python train.py --n_layer=14 --d_model=256 --n_head=6 --n_kv_head=6 --head_dim=64 --d_mlp=320 --vocab_size=4582 --activation="swiglu" --norm="rmsnorm" --norm_place="pre" --norm_eps=1e-06 --positions="rope" --rope_base=69100.0 --rope_fraction=1.0 --qk_norm=false --attn_scale=0.125 --bias="none" --tie_embeddings=true --parallel_block=false --extras=["capped logits"] --init="normal" --init_std_qkv=0.0333 --init_std_o=0.0 --init_std_up=0.0333 --init_std_down=0.0 --optimizer="adamw" --lr=0.00152 --beta1=0.9 --beta2=0.99 --weight_decay=0.27 --lr_head=0.0163 --grad_clip=0.5 --warmup_steps=218 --schedule="cos" --final_lr_fraction=0.1 --batch_tokens=131072 --seq_len=768 --doc_mask=true --train_tokens=529100000 --steps=4037 --dataset="wikipedia_en"
Each number is 128 + 24 x the weight over its row's rms, rounded and kept within 0 to 255. Layers, rows and columns count from 0. Numbers have three digits each. The size before them is the row's rms in percent of the matrix's.

# up: layer 6 MLP up, 320x256, rms 0.0541, rows 1-56, columns 160-191
# down: layer 6 MLP down (transposed), 320x256, rms 0.046, rows 1-56, columns 160-191
# gate: layer 6 MLP gate, 320x256, rms 0.0548, rows 2-57, columns 160-191
up1 097:153094109145142160127178131121143155159075151146159165156139145149124093110120125109154114082087
down1 099:156106117124123111100126108112131130065121145166120114143176102161152162120097155055169107100099
gate2 101:126129138121119096118109108121160143133125129145103138133103135142118129112150117127148181086115
up2 098:131103111105148111128109093090120157120062148106131104148092153138111105109132156124142094101127
down2 101:096134116121126095158142148147109139099125120123111164140156111122102130142128109156127105117122
gate3 100:107143166150134097117117165115084141082122105117125143117080125133109143157119115150110098144144
up3 099:116160135153096111123111122104085121121170127127121145140116118090151182121087135147062151157125
down3 101:142129102139101079150117106159112111118168143140118112110142120085133121183139155160112133098146
gate4 100:128098159124135095126113164133123091132102188190135083111074109128104150121116138125135174120165
up4 097:120157109073114106114127124169093150159129146152150136158122150157150142144147151142096134135116
down4 099:115132076092144169166155107153113125128120136113150132195109124188154164183126151140121054160109
gate5 105:158126071121136155144167097118112112107111094152156127140123125122143148155133078119131135119110
up5 105:171149121116131119110127082120110157127123110125166113113119131092153112118130149108076087152144
down5 103:152132124133130118143117154114151133136119096114126144136163122128120119113160113079175188093122
gate6 104:128149170120123157131132117146127101185101138099140134138106138163149138127124101130071107150130
up6 102:134102175086144138099141140131056140148098135127114149117141131119150124135098107130157103165104
down6 100:124110095085163102107167172136105176103119099152061117121152133123116166168129124136127101080122
gate7 101:144138139147137102143077147092170137132096128138135160153105107111129145114119106136109120122085
up7 099:143103082160151120174134109113105125142127085145095160108156126120132129114138120130141125108096
down7 097:149112128132147105126199159170133149108150105143105132150125113163134137121106141060131116131137
gate8 094:119150135108147133147111105116157087107098159115137175147159141143137094137143143148136149158141
up8 094:115088173112100122151099146160162106140142151064094153126122118155125109131108133160123123129117
down8 094:137123152130103133125104130117148101088089134148140136083089114159144140142150139201117129112110
gate9 099:137160139159134133098133131090101112110104118054160137078143119125143138129151123149110124140159
up9 101:104156109153088080132144152124161160098146140110120081167081106108145160162120110122154104111183
down9 102:091119114120142138107158107145134124146154164147107169135091127133155136113133140094177168133152
gate10 100:132138149112138138129092091148111127105097176094117145153116143163112160138147132127137146122115
up10 102:087102151087120187119099119113177113145118096160138113187123112146148126105134128138084156132101
down10 101:075094099138122134113121145145138103125119144114147139122106082127113096155128143148145077195127
gate11 113:150149134131142121127115137121111142122153169155144120137158148135136135121126127116130132117098
up11 101:097147143132118079140140159183133134152107160135115134134120108114135111203097151125116149105115
down11 103:164142108142135157152146156133132152118133127131093118108129154135134144180127164182098145117133
gate12 101:119135118129152160142130115132144104142133158142074113152103139136112118148128098138116122144119
up12 101:187105163200147127103143127153153118108117148129099138153096147094116095103155124151125143112124
down12 096:139094133113130111158193125121144149136140125131156137146105120138128133124154154172120118158120
gate13 096:124088097132145126150152151120160102101120144141155137115107084108135109104134142150130148153171
up13 092:175110127123091106182141124139123149117158120120108059133107087133115159088120142136093151131151
down13 095:140113107092161140152164096147097071106144134138132144158131134107094140161119151084087125118147
gate14 104:166116125115119157132175144136149136120150109130111136148138131123137151096121092152111061097156
up14 100:095133160156136163176123142132128096167131170144128170095163085139125083074122125104138118085106
down14 105:089140157104116152162144167129093142137170098141156150107127122126145127137131139160107170107091
gate15 096:138080149128155144153105080124114067115124130145107115136134155128163122123095140128101140125149
up15 106:096138115116144126116123111131105126065122072127103171135162116132062136102123133170143138125154
down15 105:156103092136113167171148101145155089095088114125131106119142149135127128105138101135121131121120
gate16 099:186132125125105139118099126142164112152133137073102149127154116138143137118143132127128146136114
up16 096:142148156133133138095139141099129145126080155145124115133150180136119126194131129123152098116141
down16 103:122118128129125123152124124150093138128146127131095127111105075132133150131130112149115111106090
gate17 106:153107169099070157155124129094130130158118132148176073143105116140100174134180152129130081112124
up17 102:103095120127121123103169130139133118122130103180101130114151112151112141117132143124100124173125
down17 106:144137133120119157094088125185124103100120151094061096142163135120141176130094132113113135142120
gate18 097:127094109137152125160100145131119137092122136124148147136134135153135163116156111157127124147128
up18 102:119141154142113115111152099103154143139118153140146140092111096133119144120157106109089151085139
down18 095:107120166109128127149114091091125117147141116123141139139120127172114123128175087132141125108113
gate19 099:142087119160102182133053149108129163121114144132136144124100140155108135161118137205126132144121
up19 115:110088137128131171125090136158147139139147178089107124139158107139108136135110118184102099140121
down19 091:149182108103106081115117110127109112111125128133115148117110132122162125112131100013139095121131
gate20 104:161089126131114145088092137111117126112098129123127122152157107137122105083141151158139144127130
up20 102:141134136087119096200156132138107093132109130155135082149135138149169100138062136108156093104132
down20 105:164120124095150127161117143150168118109132107166123165079129135131185098067146153131127097108108
gate21 096:157120134153124153162171135112144150146155135091154147153142098136103129118124121132129083104159
up21 103:139108127148126109093095115145154138160144086159138155180125133137096139146099149119092139152164
down21 107:123123144092109098152089104126092132141103129124067049136167148123143148144173126114095159123127
gate22 102:112097140104098120107085119090150117125157131124132113128123144123096145137064116123118146102137
up22 101:135107141116138116077158130121103078107112126128134143162135114118113144145082125118188111083169
down22 104:139113155122154126135104133133081115136095159120132170162149141123098156145129160081147084095134
gate23 105:145155131142148108130171113144177125158092142115129150091113111166130156158148097152129082093121
up23 099:134089130136149106119119191132125148146138126117117108160126119145098134128132131148116121143116
down23 093:084125148160124148111114158146120092125149123100147145110096115143120156121123118051103125141115
gate24 104:136132133164100112138124095142186139117121114138139118135133089141107158135099126128178103080140
up24 100:099101130162109154069082142132099144130143111152115111104096129111110145161103086118137153124126
down24 103:147133141147102126128151113144129120145123172142159124163141146088102126113135149113146163095153
gate25 095:095123114183118128093105111086141136120118079147131135128187103129106117174154147115129071099137
up25 090:131092120147113102102157129112111167116155110095144127084123135141112104077127122111157117091130
down25 095:158116172132112129141123097140090159096134132147152093129118131091111164150113124174107119108127
gate26 108:146130143140107175089095125121143108127158100095129159124142124063159147126155158148109123136116
up26 100:116132086160116105147126122117177113172139149111122141148121147120148138153133124117104136118087
down26 106:126147125097164127164092134146107128114152130113126133187121152150096110131089120096160113161105
gate27 092:137113134131146145143123158124129101118115130145125104130146112115144083137094127117174107106134
up27 087:168139193104122100138167119118129109129125151137159139104117135143125144151115145109141164144141
down27 094:122086127147135150146088119087146161153123114118098110147173156096151105108067138118147088090085
gate28 100:142168108151105127130149101104150110129131125122067114097090124140142150120101110153127191100139
up28 097:138119100100118111078106130133121124129136100121118137141186148137134161156116117124143124136141
down28 102:115152110136135138167130133189131109132148117113169140103148143136139158147128134066137097154152
gate29 095:141098153115069138113109119142165172122113146116130111136095118131129143160121087125136121143090
up29 098:171121138186134106124126156113115093115113164129126137120144103085083094160117122127145143119111
down29 095:128129127157139147106122140118132171127085115126134115129097167116140148117161130059154120182122
gate30 102:140109133084140102140136157153138132131116153126128106168145095142080139141101116115125141110133
up30 102:157138128127145162142147096147123112134097140175176100148148147116128165107130138139128138129139
down30 104:109104087098058124098154155133126068146155124155117107047105109102134154112123102132149107174149
gate31 094:141114159116135132130173133074128144178110121142151124143162138118101154127089162120091163115113
up31 097:166108146100138120147114108095118161121115133143156105157125144161112155152085116145112125125142
down31 098:095107124121138153142109123139110132110141150153094149135091147107159117098135076127124160159101
gate32 106:165147185128142104106157184166161051116147080145128118132182083132114100159093144151104125121145
up32 104:126156130110128097107069123146111133106139116110148155181139160190158139147137112131109117187160
down32 105:115119150127187103099094096115112089142068140152111141142136131142134149089107095077076131146111
gate33 096:139138108053085142156124148133102090128169140130112104081100093145136179125143139128081105130148
up33 092:084159125120115097115101132085130141179138122114134155111131204145092105134168160134128132145115
down33 094:073142085138142169169128160135171144129165174122142150117154175105147122120120132126132110109155
gate34 092:142097146097147140135140063153115109101130145138149151163118110120113126109140120139138120124164
up34 098:144156147107099136172130160142150140103115125138119141109114171117102119136143155140107172124123
down34 101:101120163116122112134133125140115103087151108146162156122140136119106131139184148168100128125096
gate35 105:131115162141158147108110146127163141113160168109091123105126141118086091121148118158100141146116
up35 101:147120180173116160127078162115117123119151149124129091117119093145159123147129116138140135137136
down35 103:115062094099100102104084136151101179111116124115110144113122162076148118087165125128129178124100
gate36 101:155094156113112118120179132129102135101169154089121131082114158110125152144132164146104122109151
up36 098:123098116161130129122117103080147119109169148087131135121144147136132133158158113138122110149150
down36 100:162145083134149171126118144147155111092098108161139106156113173136132143155168161105166110106101
gate37 100:142127154130115127099159146119154081110084113146159113115151145109108107123140101150133133154110
up37 101:140145164136137111135149144119121109129137154150116153110134144149117129114158101146133090117139
down37 104:131142107142127112124138154150131127108154112127122146124109133141092098145117150067108151102156
gate38 094:142142127134118137116127114111171138110122120142150124116127117136076139112143112178117201130133
up38 099:143141148120135131137113130150122123092126128120134124110112071171133111120130157136133091112153
down38 094:100114135111113104108143122151101117139152137143162143105119122175122131135103142115144144091151
gate39 099:163141165130137156182137145130133163119145172107156133172119089110098135115122120160101135124130
up39 099:130075118083141149106139094115104109114114125131106176092132146081106117132117168129169163129145
down39 105:127134151118157103173152145137157109114143102114094166205165107120117142155136150174143130109149
gate40 097:191094125139123126140123119089114161173140140137116111097122149132144095144146105128123173142133
up40 093:142138111116111151143171150130162116118095159127088126131080151121149141147106137119104124106153
down40 097:143146098178107094109101096151135137133122114085146113125142147103172126142109129083125138114123
gate41 103:133132125110099150136163138086083162126147146121168168154120083147145153153150135150126157086136
up41 102:118163129139163124149151137133164150137102172088135127163111100119098128086152096108132132124101
down41 095:121123160128154151132113118116135115137151147146134118139101161147102097098111137098140160169127
gate42 098:131155156076098111138102135101150137114112107110125097098144145128133091108145099131102146106148
up42 102:145129157150126120142137156148144143073079108105083128184125134135116172141101156142096090128120
down42 103:087144146104146104130133150120132215152151165049104162113180171101118151131121156138119149113136
gate43 104:136110110081101101116138122122130135139117134158145138119131084123124130164159163104145100161136
up43 097:148151099128124112150089101139130129186103138122151146146116109143085077146146152146139128147120
down43 101:106155103114130151156119112104089111174124093134117128099179089112131114153133141162152120130095
gate44 097:090119108122175131152146155140099137091135121134141155167124129121130146110100091155122137066125
up44 097:189120141124131136167137117156138154147124131102145145110121104137118091086191150127146080118151
down44 100:137137131107093063150101109104115116127128143134131110170116109140129129109156106148122102120113
gate45 092:116122143114114133145118101127126137096136160162128139124136175154153128183126127144126139099142
up45 097:138121128134132118131154152122169132123115152155168124114174145125142148119156136119120127105113
down45 099:114119144163158143126174099129154136121109108114134144135185104111144092118121146098126149113113
gate46 098:169117091163105120126142151093119184145138069130105139152098109087141145160112179121143124131151
up46 103:077152145146105140131145122107146099126147169089134113108172132185090153113137126125133161132106
down46 097:130145133157100120139129108091094103124156107159116140100157140115127140101123074172094106110173
gate47 096:129121134113099139115144108139124111114147133121133096084148176156139107148120159125143083083125
up47 103:166118148092117115142125093118140167137128140160132102159119123160134114138113165128122127130140
down47 100:162168118131180123105086111125112130119128119114142144163152077115156125106103148042135133145133
gate48 096:153163119102152109152133106106158121088136160100138142128123132122104165121125160157100139088150
up48 096:090137145146113131120127131153110134139124119139163099066173120134138108168117107142101171165070
down48 105:154165144128154102141140118127104136145162084120129156121139116151121132165117120145117110129119
gate49 097:085198136124077132127135087098159148158130140135168118144125132091121084139152151125135165109111
up49 095:111144085153117121148143106129080144144109117127096137144137128162118115158111146112114124148126
down49 099:139189114105154130086147133141115123150079137106120108166141124127125148111149130122124121101129
gate50 102:103109168098122125144134107116196123091150113121117117116152102117129085092144109139074128085109
up50 107:143120154155107100120143111152121167174134179115172125100138147114152101128154108098109168107116
down50 105:137152161150073105155117117118088144130111110115113087126150149120146146130122126103128116140179
gate51 100:110135160144115082130135162115163078126126160168102153143143170131118148130152155126097117124156
up51 100:147130079111118082098122082195135095120150117111124117130158143154137124105121163104117098145140
down51 100:125127142128123166140147100152126118108178076117126157119127097116105117136115136093154098139110
gate52 095:126144120140107154142128140134113148128127115128152106154144143109120177137175132161120143102112
up52 102:169115144130092107125117148149146094127138161138132143124090104175112078192118140163129174145149
down52 104:151174125137108138131088115121182089154122108112128129113160125110158105132120180053144151103133
gate53 098:119117119144116085145120098129148090121130157105141124119153159123167149155094059154132157119114
up53 102:137139147158120116097113121149101163129111164124126135102152099149127124072170113137102115115140
down53 104:133139171129132121137129101109126141122121120152140160127134108119178095131144095171083148080073
gate54 100:140117134139148132101102117102118112118098148133106171107088144156128119155087153119099143160142
up54 099:083155116134145154156093106135132159126111133128115122127095115102134122144094144107135163136171
down54 099:094183185143145096127175082108121129134118142095154087104107131144151133127127119183092126127114
gate55 105:123146190143130128134152163129100133135111146146150114146143120133124118140100112122122138096134
up55 108:132138157089146108082128125111086106142164117142115078097132103123146165123131132145141166172091
down55 110:163132134102154144086105111156101139162113115169116109144131153147122157154148078109116184133072
gate56 098:117101121123132126116141134136175126113127151076112145157164162074126123133163128105113114124118
up56 096:144113118135114095162074162118133146146112131122173131139127122133103135132103087134148143104070
down56 103:094164091129135140135070116135140099128111121127101095140106113123056119089134193100096110152106
gate57 101:137159129129129084133104108142192138123127104110151134146134148148127160151189100143151124145129